Weights of a small transformer language model.
Size: 13 layers, width 512, MLP 2048 ReGLU, 53.6M parameters.
Architecture: RMSNorm before each block, biases on query, key and value.
Training: a variant of SOAP for these matrices, 904M tokens.
Each number is 500 + 40 x the weight over its row's rms, rounded and kept within 0 to 999. Layers, rows and columns count from 0. Numbers have three digits each. The size before them is the row's rms in percent of the matrix's.

# layer 6 MLP down (transposed), 2048x512, rms 0.0425, rows 1492-1510, columns 0-255
097:523572477533501531504434474480555503518497559447484453519445557595473495514506584452529428522485501482457502536465462534588471461483470487476476468446529539516476464481462569552513411520571481491526414550450486573477511488502487482502541505509447440484415511434498438433450511547560439522495478647587488439563471492478436506540551512435565574445479503554453533490545461508483520498505529503550514548488471500514502474499463501466498515549546547470543567494530488510452517423478457490502488514601447510453494498447493559452497540536447534520450473496468533520501522509548446549540474516512502543546529547486516452456489536502500528513483498547487457563510520562452558509481423480570552467437521491463568517558454513456496512539486491447487491538502464555502531514487386
099:451535447513500502476506602493528488463546493495431474514497563478467481469501569445505468478529454409458562477562496461440553547512476415484521478458507437504466482510459468534551474500578516541495466447494442511520504464438425488403503466542457522395571516513488476561539550576483533492541519585505470523519502463540551507537530495490578476524494540501558479510579552526503452578502475445462412501451488530567475505480551490467483499460506525515437537542514499526416453483489501502624479486430430550521513492433532510518535527451483509504514507529449484528539511513487452470517525531477499515463488462502506532469504471418503549548498479465502473389509435491497503500521542491452513493520532498447501436509558543486576487490545488574547475503421516471448459484486569
101:480514509493469533473508480536562528458539514478499540426501525467513509500499468491483491547495454539482476452540486505492519464527486522526494454505476528545453502554499494502505522499550480512509523524533575502521496491493469450430496486518480495522452483413555556497476567515477503507539499575494484507528540515522445467521510495453545520479471476559552528426514445453440545489533545544522509494604478488522563538466407542458510455460407473527540398501569554502516544438444548467570559501492500495497481538498507496416471493487468453527576473529497524530443504522502512444566535475541401513506461470541479569510533582491488547501447545544508479482540527603491484492528539516444479522452626495609478490471544455511512547488484450534521432497523453588528498470552523
097:500525428561467451492481456550441572508508512425471559535476518450495464469516528474513496395516467538497477479504512538530553502490499477484565498468597501468522499521469539494431520478475475486590476442454566499519472525526518460508531491556466502461538523447459533488455503556425466418557521518466499422476591475436538514498455462504535456524519541530541466461509442519444487478441573451495414494489608456517503552515390466482476471444458461382478512412448531478472533526482484563474545448438482493463545496607491533494514443490495461474536541469524512464544442469446490477492461525583530538502459462502494475538473506412476510553524499587438522510469488451504464502526511532457535543482493498547510517505411440507478562482493535629503498491473505449452469556531558
097:442482577452492520493534437471525553449476467456505503498501491448539495451444485550493523484487481530470503409546583565495458514472574492430492491512538535510500559574504461465532463550586553513539516525535483486544538566527541479515524463529558550467504461473565446530453512523436447504520485571508518501479535511466481485411530590557478506527473518488504499486552496452533502499547482545439597509481524513466513544492473485485534645436542434560502529474523521513483546525518555512497463532469491497517493510516531522520439487532538516537545560512451567522535527510492516501498452509523510485474499530438420410507472488521550521533543525542487496459448425536526475535543553454542507470464499513463458481489465491492543540532522521481520538413413546436522503426507488
102:515416509420475552473478467531577526467546520436549507476478444503539517514422474491492452468446458505481500432468511455521518504461550539446482453518503456536501422551486467489499563502543450514546536508498500535447479529543517535450544537529495536509430461421543524486550520492493557426479514425493486492454531432469421459567544497519512455472513478487497497525488527499554484519478564431476488489553402465552516457538457470456553557532542516459486431579504525452549524531502485499488487498472440507487496486484482503500454490508575525489490546474485492508521510507496552486581517403534499525480511511545483458506490515444507447525432476536578510529565439538501431523437433536503485463449505489553550517523449532528399469495523460485464537463513473453473448563535447
095:505490542490483572499555504467493486475516529529505495505511496551541491523477487477538512516538488475506480504492487497499535576447538504477461536540474473447440445470530487462515492459550456515562446465485505483523448498484456464527422487587484490519532560462527587520474532475518474402501541540566389522488540569460544549481550481455519515507551511556459474427534489541565527528464523502523516578464567510450564423440569428560473468546560502400497506515581495521472419522520450515508489528489574516517443576500569504522544475491529510433540479486495435521478453496521460529571516503557603481482484453495425617458503401494539510466495565558488500494484521503595468453548474558464444538470455532546467524489480478581553557531512541499495467524449504491506477507449473
095:421464563490473452522542540514472467533504460542471473590588427623501548502503431494467523492527513469506526605499503447600473512589511471453528452441421485488418473524526492477444461468502492494574460481461472502442515534463488563513497455493489581441437501528427448477472502516458552499501463412510517520562449495488541430465526574485479508491553517531522554471484459504533498546464460453507416543499525520540454431503472558501570539467505526525525525550509432516456473538573493494484492523486483546465448506492518464540505515490470523517432515448598525532455492450466437496498530442540469505519521466510563534505515531428574544489506525458534496528506446497510467511483547484524487506514494472565491516552518478487472486502482501518456565485546500476514526543509486
103:446449481573454468535533513529506540504425483506503465461496430441518533579570503548516529457480492493507496472525491556459482577506522529555485496492534465536496494535418479576524519512488532513452562564513427503438421505543524511539472438466444471490509457507529400459482462538485464512521429539516523503459483518494476494516476502447551457539452512470528502607494445458492517488506497524506443586492541516557494435511538493532465570500472524574517477435419562455498487540526520554552495456518567520507530553517495488521474558430472577538491512444482513551530546532479427515525474483506445496528502478508422442545482493508472412609520470595499535522541559440493495482540485503511528508468475489484441583443475489531511536569429536541491555485437536458481506404466483
101:506493544492517439477531550490433509471520546499503519509543496492451464548527529422479440461460454496522524501560493487597511519487517484530393505517552505529520475577495547484500570490456516437494516480434465447516468489438539557473507429524544491519412531470474533449430555471495513539515500506479564458491508458503567542475503502478483522557460458574488514534464529428517454493475430444526521517514540542514536492497530460460440497436508556487503501486551484588463510473487568542487466574577531492539431539500529509560537473568502494541533495483522489474511608518433501480476524504460539560567527504481507528555464533439470550509419534438541478516530489571510439524538489534480529498500560403476493519519484471482539503543547410508485500506508480529444567452539544
100:491521451585463531574505542524527517562480505473507506504460488469534465501515544553445487525507466498522512569460539525486543563474516503502501513432509486480513457511494488471490508480533489438526543596560469580459500519454508518474524497532438556447510411447460553497429488429541538495523544552461526539492556429512502504513508486516537455542523569491505529483472521587481565504472486560461469445544422540452523521500473440496524511515579544419484453519504485501529560504470513512436486488504520571500430537496536494466578506482535464464522475481514593546594424527514448580510504514465481466558517486571421565420492491495484533491455519513454526497575514461526561556477456436486520551499487557544453544507518555549486569478496468540601548433474546388525426518492538
102:511459511485531494471504496504492528508493448522398529479488498528511496446539494505546543496513509466482544560402522490482487523479510440484403381502470499521540517537502542473424396454544423482520522478435542406493457488524429555560503538482496453586549576503515547520476496532506534600410525512494508504481437473503538458487520484495478489589440463495437518559485550540483548465607517479511526501477495534500541568462509476500490513536491480557413483534551467527445522512441500480421510510454541471487461457467490474526492501540502513480526499557545501500522499566594522466500559496432445496507513509512567444468481515478512459490426518496427511443587471498466570570459515503434487458450505434515582472459496484407566513464573463564451499469518465430442502472466465
101:484564526492497525527498486518531512481470464530436503439528539491500497532511492522476532532500506585502562471501529450516495537503530535496509493549544458477453428528438531469490513519557463561553435508474547513513466422421569541543425574459486580507516489500453546528519520528474454478487516543504553554505555459499483489547521481531508518487521551539596492481528504551485462505479517545569510486464545455465495505504478451498514532542473496447484537476478520577460483489510467491531521484541522522476528521542448504458484450507471451517514472478497540518571505481547556484504502504520446514580473424535543506504459484465514489479483477492489480517477470380523500536502559470464520582435431506435571488512464503541474550563566432443496430484529434442477549468458492
095:501539496473468484503518494557541536528475459550470519461437490425506501435435423507490465490504554468511517491581495432500418511498456490530580491526524518459546534503483518514500439541455464504490509552487497545454551486448494545469452489530569479520480523497483491496506526510485473420536500511523464502483559452466501504477525555462501577511562496467522533565449546476545488465487486516536539588526461429431506492505441496560479517514501514478529478486577482536502487441506378501548549419493519509582507497439441526497436516436496474535575555485543478510460451503422427501472489456488622488566532392516452567453491484562572473507489490495507497502501533561509499549516489537549544560477448509549596459534541514410507524532435505554486536471461533525492482497500518
102:473611504501539558478474498429460577578482555483465498550530517482464481476540479464519492520485510499468461443512580455538495519558549547479501539436587510535526544525477557497499532457476459522498473500501554514575549519521524435524582489532476609505416575473486466522420532514634498428461521519507441423537534517564446570505455490541500508529506509520457428579466530574551465534479514540476534514523560527577559546533484534463511435500540539503485514458505446482419484543504581549464574515503517492450486485439498472528490548526476567533472431519452353489542520487551516487530527519477537510494491466506495549492500470569530503487473516564504557569540443489489537532509508498465507489533493464541525521530553550530509496532554520456470460544466462543545496499498492
101:506558468541511566434435526538489520535479547531541535425509591509498493489455531411533530460540563567517489561507553484511547488552502471439439517571495504532526479495405509500535521522421482483448471540436497488569572433423454491510453480489481561453513488591500565525521489513487555450453551512520525554592469470498488533555484421468580463525506554454468545477489460477491472460531472436524535534532573485484521552508508517574541529556521397493492469505471482469519453550529490516477519476507463493519508508490466427519472463506525424476461542463544492475531476493440508540506565484440510483480525521477502515536485583471466530546505572486549516540436516509578531507476470470501578471518447452528521426616506434503471533508518528563518420457514559506526492501539463
097:516521515531515540516460527503501500511466463449527508407614481516493535559470494582505538482496473498451424509503488434427496477450522503534476440501493479482488527459587476535541493467500486507485534462521605485463497482437552431445425457543533570511497473499492490487433526494453515534501437490492473474449518526496553581509532443470570447469516522486511484466510507521465512490497500544439555496448529471540488486469481430526560423476496569543513525451533514502529549441452449483459462512455463502403449453538488524552558493461497490434548512495529426557556559498536516549420565540495501461470539578468552385533496483430468484471541401564476506517472410462472508486476467439533513577452457496442527472481482459560494543486505481541521542465570408481435544518544501
104:431463510464488493522503505538484550573521504453522490519461481516497501506533496517492487550528521497507536476525538454438430525505536514484565476511487450517484529570466485539397499440545569507460485488561531432537503508437496545516479570456544533500482563486473532479514483564416500491557496506507478500474542549465523415450526551448480454543502512575496573512468486518541508531494491500540591494500442498509486455490550425377506478472520574458531524438445466533514483473472502546537519499542504491594476511459563500535459531491572501503540482469557481500505553463497510504514536460542418439541481488482507450546516483484522507418482557506447501472566556600464546595463471478509499502522507545517520527522497468436440443509505460482495512614413478544465546503585456
103:526501465429580475503469561477501470493557520591494498501511567483487588507516530454555468498463514445511552495467523563450507531557467484481541444519500489604494449492556542468496535417454493455538527404486547452489491503492504539472537526505375521512471490441541543455504505530503466551478524505529461500460485518478519497485506588500524538490479471525547494472561435478471496511493546524462481577570496562528452476515509523502489544477524580502500534491583506496524509494448521461583518535528443481563554461529540493466526527463475470484480537525426502525529529475457588539455503513434540532470475364504543496576532574483483533489455519459510579533513507549495517464539527553518453511571475532479454488494498553581626537529486549462497434479460433571492554523502506
# layer 6 MLP gate, 2048x512, rms 0.0582, rows 1493-1510, columns 0-255
098:614458493501422545543512428593523539487528509460472498476513505458429481548542513519483505528496466575558567493520502512482500481478534395521446511468454570473528492435543483508465474442571514541524559520519504542468514472526559478560596441521565463474451470511477512538476548504478565565468480499464439447445527505573464537511543485481513472478464417460465470543489476527515504515482544469465519498543560446552569590460512526560500514634535454573515502530507517571477466490536513472543546468469547515569455475521484509482473558443535510455499495500542497531396470381425473391547486537551533468497542494535456491447511534464493534510513465496548544539524541427490532457502537505472541551581522456504528433482472512560509508525453535497497471546482468509493544485540514
103:526496470499499549520492477490590466512516531430547570510496468542454481515499531570481528471514457455502508428484485450475502502508505545474464460535430444530527458499506489496482544443587542479565445473442505429456468503515410562472494547473486519551506503483452464411544507437501442448532503495485469463475522512576490427451524529513481451465460475488501578535520508509455482544502433524493492477486493511512500459437485542589456518538532497479397546478589446525522427522500549464523521465512479483462487489471560484513542581414491480542491499504455466520512539489545477562537457534472522505582507537562485502444548499506505549445513539536492463509538484532491550405526454509451458491518531483523480561476496496449585519436535448504505444527573505493506505516451569
102:530580506480454522483477471512555514504517502486581506489523522550531530531528495499503464478493450464545471495452588515522471484486396548435527478561534426474515448498435534457490473462490550487527413513495491489441461523440522531453510456400536495509541580511511458583497470460473495530503500612521426482454476486460493491479512459550520462561438595508524456492530558502507527423485474568488522478429480469455526491525500575499515401585497537517530466526474515498471494568491466466470455517541526524455499644473525511525492551510497477503447484503450419526414544505481497477563479478465537421492553437542478529546501487520575470563498508518486543452513544486538493475514468520518501513430542490562528512508511426538447456427548523502457503482470474463582518515449533
102:462491540515506462509485543556493459491494477495482552464513500480487511513509488494500525540519456512522582519479517461440464503557524429541505515499539532540510456478510509575526436464492495596423529446425502549493453392499467538464498425467519532502554518555485540495479464540551496486427490511493501495491451480427510529506527548476562562521547497499506487533445495493500484467458463503432516562525466489460469490459536399481492498487435514521437499394482426529528440500512526519558550480467486480500491546482517500475480499499489541505634497518482565512421480545468446514609515475500507546416523467444440498551506443552545543492522503552500454507478533535565551470438542516503501534531569471515534486522556532557482518519524482443549473492440471506484551580435476
097:548510581509552493523528528514458525530487579534556528521520502494525503505529501504426476460603494430512532553506525516599502481448501455490523511488521491468473462498481500518479502495460522451431521516593519466519564592567466532440461539459479439610454434536507456392535534528475534459494549480512502477417479443526426526500497437523493476486518456453559531518461453519582471460399487454471481405509503465454552440500443511474546511501507518449463563525502493431457522538516504438437435459512531521523457473515440489551481467546501461453427481512493412508585428574535517424507429513532522538495492459514454504493517455516530473486474543467490545449521497473534496492493515507454445502536467502448488529478471427576516500470495469482536443551515483423456489532498515
099:499499563487486498499476482545532420500421425486536515489506479553509509438492565552517534519572548459518494508445554515500503499454463527548476516512494419490545506545497486502476534517463521410476566478449503461532559502519455461522466492446560505494409509559591525462447515636520477426436505506596491501444554480474511527488526514536479534479565487468503540474539565549503575491498519507484562607496508516538499511503566537515514470572468432506564570453499529521490528480485473577532461568574477450491488481432504526544564471477434509453522485431538472568475606528553517457591519461494542482467574447469446552409562457548501508526477461502557516458501458531551508498560486408495489581466554482496468494545531499480387489511446493485523575548494495514507503451461519
100:482453469557480585488446540495472567514539445520541459500461503473505428534589499534460450522477448528461486430480486562509530504455453431457518492540450467516561504549454484536538524522481413534503549474516469485528507487421476479502501572535457514487479474455443559513496542479504506516507475474485426568503434518491516535454541524469593513568474517536476515506563594367443491567458506458484479427483530472533515441486467514453556527503448468458548494554428473539471488472429540495522434527544493482526476562495534525490452472511582452483508533500555498524447453497570565501441463464412491551508449524557519577383423542507523486493493486536488454501443575481549536522570513458571461519529456464483568419528534560519373464499484503452540507529453492470512541513516425
099:497516452456434565430461446509541525527506513533498479468482486447497476534551531502504509456542525523471465453461539454453429492565520469439481482521508494488489547518515503506482443525541512477535505549516533454481473480460488455452514509550504459480534524485512424467448468553517569464494417448558491516397426507486507492476484511475514552492487511482557516502496446533469470493516514565533541487537452512569544458437518510488494533562468562535466430575485520491486466481550426452451502484490570430441515496473450575511519506452465536469473537519515478478471481497522596450526534485470517445508541518491393517514473570504508511520439435533508495510464525514492435474508493540495509475492495448530497505529413467460431581529530489530524519537550455542534513452529469
103:496483607439470458563531535528496502548529476519577495426483524460456506539538526483498478497498520494541567565544375458508511477480592494515493503585558483525515470511490540483418505458469496469503543529535490498479516507551531444487463470488457445444541512469500492511543483491424540503516440473521556512547603550477495542474515538507478505456492601498557511549475528461425613515510487478484418552539505521550527502544481540559484464534447468470513501533499467543433583565488462517450532512484457485494460523511446473464507418466466482489499473491484465541500557500545475463517557493467462495520456487495471448572470489577493474490489433483444437490476470471558547470521504532489541494451569533613536518507524537490527473486544466471546499505481515547423452552465508
100:513454503468459481513501495539611482550517433453491535468507469542469461586550545514481488444563537490497547536450415488525419538469451545513535515513466518518573506498512505495457466491487544479571437541463493541492444457461562555458556453510482443521380533471512527535590466447407530515453560506487513501531522432489503526492467473487478432505486516474507490496500466549496555504512501576493495521567520508509482528420507486523511512439526573457453525461525486498534465491463483483489534545572526452503513632505549540447458512479522507567484452557516511472485483479509498560433501598472533505547502564492496489419513477537482472488496457497537436487512451541468541499589491599462448552473443495490493517433504456502490509519474520479479427445480510467488434434531525
104:548419553442528523471482565480477557535543456499475545497518552478500473509471550496486455457588441539515473502511539538513482492564512447548584481521451460480557475557532509483507476541531445579468467488555570514495549444422520498584581457527487492502550510500552482536497538507498519504516468449552490540531488443498505476458540553491516512442451465566517523524456450429554471465524439532461461544473528495413466459557519485496505542465523482511446475520415494519438428498483498508434488498460536490576468515545560566395558487536532572543371510576524494532421510485558542572462489501493541498562535531469503506476500469472522462497484490537535493497412437500496500507545541551455506538503510455547474477452426399491502489510453454524524474476420515522503465508482521
097:442585527566460517566523574541469522561522450484574509513497473510456533477503486454483455435507487519458442393485506530562405522527483447499457564461453529408547416470573462510522527517489499503515526372536444428524488520589523442460472503510473474502504510505524516493445531433503516499503461476467444511530454466529520569450509527531434505525563425467435441560525543449472466480487509465485486584420537473500490500536500518506518513460489428480501458519462385444513513424556439499428560447477479483463479549467570580452485471469532563523528492522489469474537473508582509470495480506446476472446515476417519540512553475538558489448546506468550538536506547487460476490397546474495520496541499515479500546479515575481521504463528552562488581505462495569518504552514452
096:547435548431523517551539466480444528497523503421530442566515574520527565473518521476529460574529504554482435490478480506410527588460508493565529512493516556558447432520496558463537528446515520531523492418409492438550517491465474453470497513471555481509473447465584450525490508454535530486534477512537491440597373494549537396539564473463521464513505494531471513498545509530466530526486470540481448507542559548544466479473461497452601551456544483464521488521492525539519525514473523540513525445470569499533458479475496561472541520547509523460468555452451539443553503501526504465442486451529534552536542496510479490558521508514514539511555483525470533467468528419505483512576520496558474557513484474543499455555502509436507506496550518540511479550501508470569564543511501
102:418528506461503447501433501503504439552526519501511535469533495468524554423504515466541507536502456574468538485462489477507539558496505477521484482536510457572508463590450562466530500451506480497462472517573430436442459496496430530491436492505559519543520588483546443469486401510458464499492577479525503418574527520440468473444506490446528443527527486524411529391468516449509492518530525509426589472522523551454500513514521450471528484474529519495507503517522403511443461432436519526522490475481582500500494483500519452499447485500501489532446465491508537483564513509516431567493476558528378577486479483534508491481533486513561512505465469460544535453533472485498509514515434476519565527492531467457464509514545467483463596397522548500494456479476529424494438489483513
100:524484529437550518463522510480505515494479509468483504545490522472478574552558559555397438601462391441466563486467561486530484483545517582518497503422485475497492446563526514482523541546449497420506530532479492467519538503521477549493519587502527430495470503501525514525417490532435518503458470541498509478542478522523493476475540508492515486562458456581518536489454523531585513495492459465506521454515529463550482447485494613468465472415403596574535477516454511544427543442546500381508454563476502492429452528430519537466540554535472503513483497536521497547490496515508498488506514531508471475604518446573529554460498463550536514485453496457485494465550426429490475529553567580543486532491546474478507498465530504475483514549441506434448495479507505422553498507470493
102:571478477563450557483465467466458535536574451482514484435506443502533486472522543493461449492486490444531537515490433449512498556528491526523503479470570483551456495546480499577433478493502489551507594562493502494501488497508486493451463451508534525497555477551513486499475511499476468529532485569474528502497586565543487493526493498383467503496441556511482442476529483481510550461545388505533497491490483419516473532479519567523464361530575503454512453492503540454553500567522475488466449465499516467492462580445561526518455493452549521482502471569445468534498516469450565507530458501521551471574537489421452453556573464485545553488513456476538472477483490496490460571500522525536518434443557539476477455462530498527510485488485462499486453547468500502545529522474521
101:436425484479555527473450473536511559571478548467547522517470518515471486522438542547468544491468457466567484503527481483444507515461559457520490522474471517525542536524493527521516496537490461468534500514490500547479438493560508444534605504538473503518445498556514532498502523454483500477507482529486514516493538482537591491489485443437526538533469521503526430486455552479542537486534489516515520453557542483524600546524546444579570487509500482457504493485466586475474502505491537519524564512442574559537491515524426500481497530598494542458473496573556567540526440408559477512479427480536487522514579522542417487495451513535499478479491474478468481444515501557525496556429525491406483552482537469454471535529547476490543509453465463485412510437518478501508412484528474
101:519529496517449511544501500597551558569494511544462554532503548490495538465482552434462535445452452500556433406507517492467489479499487473450500480389481553447464565478534532512550520547407510469491484539508426510500565477506523548424491471522485476559496538558487462539453559470428416559505506484540504463442399457479495469479555437495479531473478508583490442539509457480498555502516509546442563507520509535504531456486561501480506488553477524459489552492445498478511505521529541457488514450581506512549497454507530424447450486516490541475451443509468545484465524498471480516553524507506527437589533475480531508484487432491494476513569504515491460478522407443553572505518457513501543491479549417474494513456513504490485515511499507531565551578493548528486556512555527
# layer 6 MLP up, 2048x512, rms 0.0594, rows 1493-1510, columns 0-255
100:504628501540512500449507509478455545488470487500432535527486492475558483483498479494459482481437451474512469557498452497417468503504457506463439560473508442471402539489531574545463463497452561563410489554531547553446543482527530492526464518489466512520460493440531552515516509450503527513515542541495550435537474470490518502518528552476458516456459539457543471489477493435477583506444543455435415457532497537505502477521461484486543489455414464490469529512500479433519538555485442479465479464487557509459488536465517512476529517444530504496494549498522468458527529481453486496477530451488432473447409487479535551499523447483525460512489469522467474536520475532444461476531472443415506493462496532530504483442491491417492524475515397533505485530504539527523460387520489
105:552490488473529472512502577565506541540510456548495521484466504485459475480555501474517520507549505467447475524565527453504506486471517496479412501472552536501591448531563516473449534496481466510545435560537487459476493436521473553493469523502418435556507511495502505469563452457479519504526451489527540477415530480478548462461492491503472533518472498444455536484488465506456488456503505488511528478551419518459445553585517485485406427538499488479501511497514441433470503569494490438535493544509497537467467531506491468455560452421583509528502429509460441475481511497554501518479445484465566490559520468486564522460501475533498519485424536527383480508421435455521491574541454456473498552549500560399493550475507530443480474530512525422482482517506548469503545491503500
096:451495527495500495500537501434458459498528439487520495496498546520475522545433436581502490540518474470412505557508538504420514476488491504455579574560483518508497491400599453443452540464392506436519483565527467525553450535418458487468447451448518471568554586542508529507490477480527535498508524492475457475484515487499427451466475488487473485480516549485576476489500554461575492540459497517387514492463500460527501499520462491566563445574514465572499559504537487526525426511523521513524450527467430395576500525493517455572500478535524508526427515518537478472435498491468478464499542479465515596561450459523509516473528522430498457481483469527488497508481460528603521476488490500441438503470484447557540448470490467470492482499492493411508514532526537457553472441519447
098:469552475463518493441471423536502474458509430445472494545492574516498502573465480521567532566497491477515471527517510456500515439483531525536526586545431516571500448527482494632453435464507551526510505516519497426498564487512563540535492515465484473539439507474489543508527560443527487535488523542524502480542447539448515486514447531510498529448546492575509491433549463477511524471430434409444430497499570568481554497596490422450516492499474560510456529447580528530562527466451525518519518466505471447481512485417531519493451498501462486549527549538506517499465465543499516519488462526427505528574543449518498507444508515472516556460589490457496534530525398567490532492520512560488543525532521479504549456472518462563468520501516409565542462483442560453520476469464480
099:455559478553556464469491428518441452504561499515441450521460486501445500457582523556516528503512539529459533474507443509459455474525546502506476459451466530405521528533531446533570474524476500498555473485409425446533523576484440498453483426518542458500554502436544513445469514491519494513510401540502510441520461466542556543444528534536478494555467459512503527520537506520476505481474510517532457534500449476517561497461501501479512511554480482516540518536495477560422460555517448514541446548509581487530494476493520443459576502475495501533494472457517579500505465580461506544455467510472531493522514399485485543522487461489461538561531520521504445494531497526507490465507519516438434550548466542509494480517581598491492586475524521492552543507453380483573584482479573
096:482460490545472469479527565548519459494586480477545508432548543511488559553450524560576483475451515496540510414599438546476515501560496446458510467464513532502495524445516491526495387484479526565524539539527480477402421595549558514528565456535469459418522522472481530511506408480512517609514495519460541490458435520531492536483523464485434514535464539572507465508464574540567530516550465454500512520524491499530482495529548569535472507571490534531469530469559575423505540476467507531506522465501473488516509504596533522574523489534524535514455567527537553442537490417416530467488455602503400445533524576475498401502508433560503535497526477464359535554469476523454501485497474571486510388529516475520514562432534525475530497530520500522507537516448453509551483509493506
098:557532534453546467453491493487449427516519469569516452517513488521501575492560502483520545518552524485532534489517526520441430497540505501511497452525527436532498527483567446532504511504532458529457481466545466533457521527502491544528465474536506561485561486511505494450528563517506356496510633515474462496438498495449428511494480500465546553515481468532476556625488476473565465467490545491553551465530516471470522558499555447525525529484538510452479546456516545493421513552449509502476449504498453460498519493507532471543501499501471478464418526493536449505414523547463465511421429488493501540489502578473513469619528452526512481457505521555557452533432447506482500479416510626479485450489551582497508556507441477487511505468424413511478460544484498518458514548548553
100:421451431524472493491447504541517533499496544423482591436465549483494489416503465545475441494451510523529506587495498492516565512524500527508510564532436531516483506523517523493559471475481535509606565455527489528558521533505494539517598516545511509458505534594475479597558497493477485498523504473466447488505461501466483492496458523431476559483481495518443478497476464508479546539501564497454532528479496434455520503514545535449528515509498457550478496549457560511552483539484492546457519450533505517470483536502537540443429507527453516449459463518511486520532440504438488511535557479564525534509510508528491496527512500455460491522454444521451485460502498531552449485513492554517501492483471495515524506495468560449543523530430573422598555470500480464496486496501468
099:549497536471522486494513465523520499489454484565521446524534482427500537530465619485588542483587368550537481478513494531431470481482536560511466478520596593550480526527463455516519491457555461528534472548522465508406500475469436527468472522530489498469473524452518486484553498565445504497466512590492489486498505528476481485476536534494546521561493499519486519522478464552560476505458538427431500499463449436572464498465463437465539505473467488531421427556501490548533541563460394484514406475473480447501457470477519554551571525510508470524528428533514553440572427556460517504506482431485530508576480503402575463545508463521533462553484542539463514500503429533598564574522505528460482563486504527543466481515549448476455543524484513516480472526467539453469535494535510
095:508501469535553546478521485561538453450491513500533517468503505462519528446512480498508461543486465457517525450580418458475457485522445452570482505570524536532459497442562509487466549489535592505549429475521529472444519497472509525579467523479472502545391501429538519550508453524473481523522515539473466512437492502546472511480483494450413423458443502548529470503478469477414540495518440552498496494476590471580523533488476497498485502473533473463503511437498483541528534470465431459496552524547513502470511480455503504448490526521484523522564498487423542472481464541488443532570471509483521534467528504478495533452413457560440438491485491431565503503466485488520523412556564496485498608482441486458476499394461439482468483545415526524513469521472444469494477415522476
103:529480498461468528622567546576468476468496535501450464471525509475512474507470578485478536441519401486499513449503540539406588544475550537536531442472481428504531476488540537497527491504553507639494510521467495501500470477499528492517467482544458490477475473453523452505482427512487430476508489442492504527504533528468446533500502503496524435508475466525490545551446519483585531507436437545531494457504534439553464509494529485489485503490507437517449507493497412469505505514514492441503511555562563546457575529453526417444479452526495513470494424492503494453502456462534489477463507487535538436506467541494480517521484504520504546501493553462552482545488456439441615469518417478575563562527504447481517454542518440460455492514523518487587538473465425535494471510534482
097:508432501499494525511509515519504503501511465520455470576471433518553474473538473593501484545503568473522472536520541520500525454495516462460510486508552519504450552546439545407510490475486502504513545475469615495498516470473468545488511498440480537511515453498475536537499513523475440498506456520511517562506561501539451475469455482526519414474463604483535472546491414546500525563482517479503466414473495522470519494505532421550553495567417585581522435584539470474524447518518510430563538519460448468471529494522454439590460587431446479468459546499414499497489491507434498540501429532489499475519562519522446512460499521479489522520490551523480508496465517616569527575560554508514508505454471495594441456515497494506508533582491397520516530481570478516512472513444471
096:512426490527491510488565493499438566544457522500517462533473523541452440499528583476481444543485420543470513496523477459473531556551595529446552460496466535491464485514503408453519481551529449565567512518419487431495488542556509469523425428459521486534498384474507476503489505518485469445453460482444481462580520471562452501474560515458510564560504562477494559503482533502516516515531496483474525551525475515447500516467526564451506521510475478520442526499495466501505543518543523501493465439487462522516539466495538522538563471520489477474480465521438506501518465476467579434535463418461561423503446500490484459630504493466486552467511549506510504446434547485470535546434467461499483507544499506514522426493488477547466435502508442430455447496458532427513435526518505
100:563591498506486515472470445447513445507497496570452461458487518509501458534554456509472447456458536555492455597486521530552526505499507400503530541483527544499505488510488523489414412526500449492486489465497529504591443511562551477511536545448540456491551532459517521439586503449457561576453465470482457591526536506582510460572399504500536487436473547490518588506541555493490521559452545458517465461529543508550507454438508481559528503548469519511498485510479571475505487485467471487530487553531519446502538577479474562535523534519427500564525475503513452566434476532520452485562467506496554434486480502531515594496515514484463477466508440567482487562400556495447490499493586495529492471522508501492589502556544493452521454535524495519581510496516502515473544514507471
094:573507464484470421503528498507561457509497550461503459539544486514417563490483487523482511503431558471447490496479582511476460590510439516610499511554552534513435460450489459513523468487545542540545456465601491495506524477491512458524513550527492539576566499499492517483560498498448527483516462527492562543530490435551537497522524511557523497510584447596530459463443541539493534549445471530482479549497458570475476536486562458501476493498497496462553496518514514451474554517489560524467539438576481483449459497539498499500504506453448500514557451539489515560450542510503528490456489495529494565476482452409449461564461506506524427553523460538498548465528500547445502446472482491403448466482429475518521533433405561480515514455505465482563513517497495460512452478516602
102:481474497516443598465518530503585453464507458509533514505516519534512490587443500479516490489436485514428499413485534490487454470529565492489540571451457466449522572488466531477484486533411488460481525455446537499533561526559521487557531448395472466545447554520443522455491494476457476466537482555376448511493471473466475469500505500531527548519507449565515601520517501473479535555451507512543469472503575529480508533507466510481494451532486578426480518481510498451488534549491540537493501541544451592500535525529500494502396501452517453448495517550490433507474530529536510524569486473456553523486453491452501464515480484473513551479552510534585470495492564570561571597499552484494468493480521494504488495460411492475539480478468504537464524548474446477479507509486599
108:512530451561471498530454519483516600445466503517508524507477486495572449525491504614494479471495487483447483581450501516470484505496482520561452467473488512492465438459536443505431487476522498589481505512509549559537483481524531490490487480480526528560524468494526548549522491535491449502512541484466420549513547544471446452460548567505493542542507526492542437475524450495605469432439472471480511552502533510523495526506563526427589516433494513476485512511457486523446451511525537493526555555467454540568460519520498466470580473560530531513428501487526575560477475473558527493497483553524521533497506480511475424516578478524427499472579549508505537503490507514516518470431404475444493462475528525437476515477588447566493558489486456484547494546548430441485496513544481
104:519520516478521577481521516481539441528467528516518454405580505541444483361461535508556527514499492501453530573558534476465472458472477504529548481549485437578516528515498510550536476491503457485489559533500502454487433503475564488532468546501442559516452522547518520484503533522536578519517553497498499492456582455504566453488499530564498519454528508498463567499492453528425504435545490510515422468570498552522565516452447473536487487562518492453541427497549466441456430459480458508527445542485536512458555580549470437528513533498498527540543487500505480403483474551494480477505474538577549472448408503553475525469486528465458514471522446478479475458518516541532435537479537557517490549500509536475489527500501491466514393499547515435498463494502532454546481488530530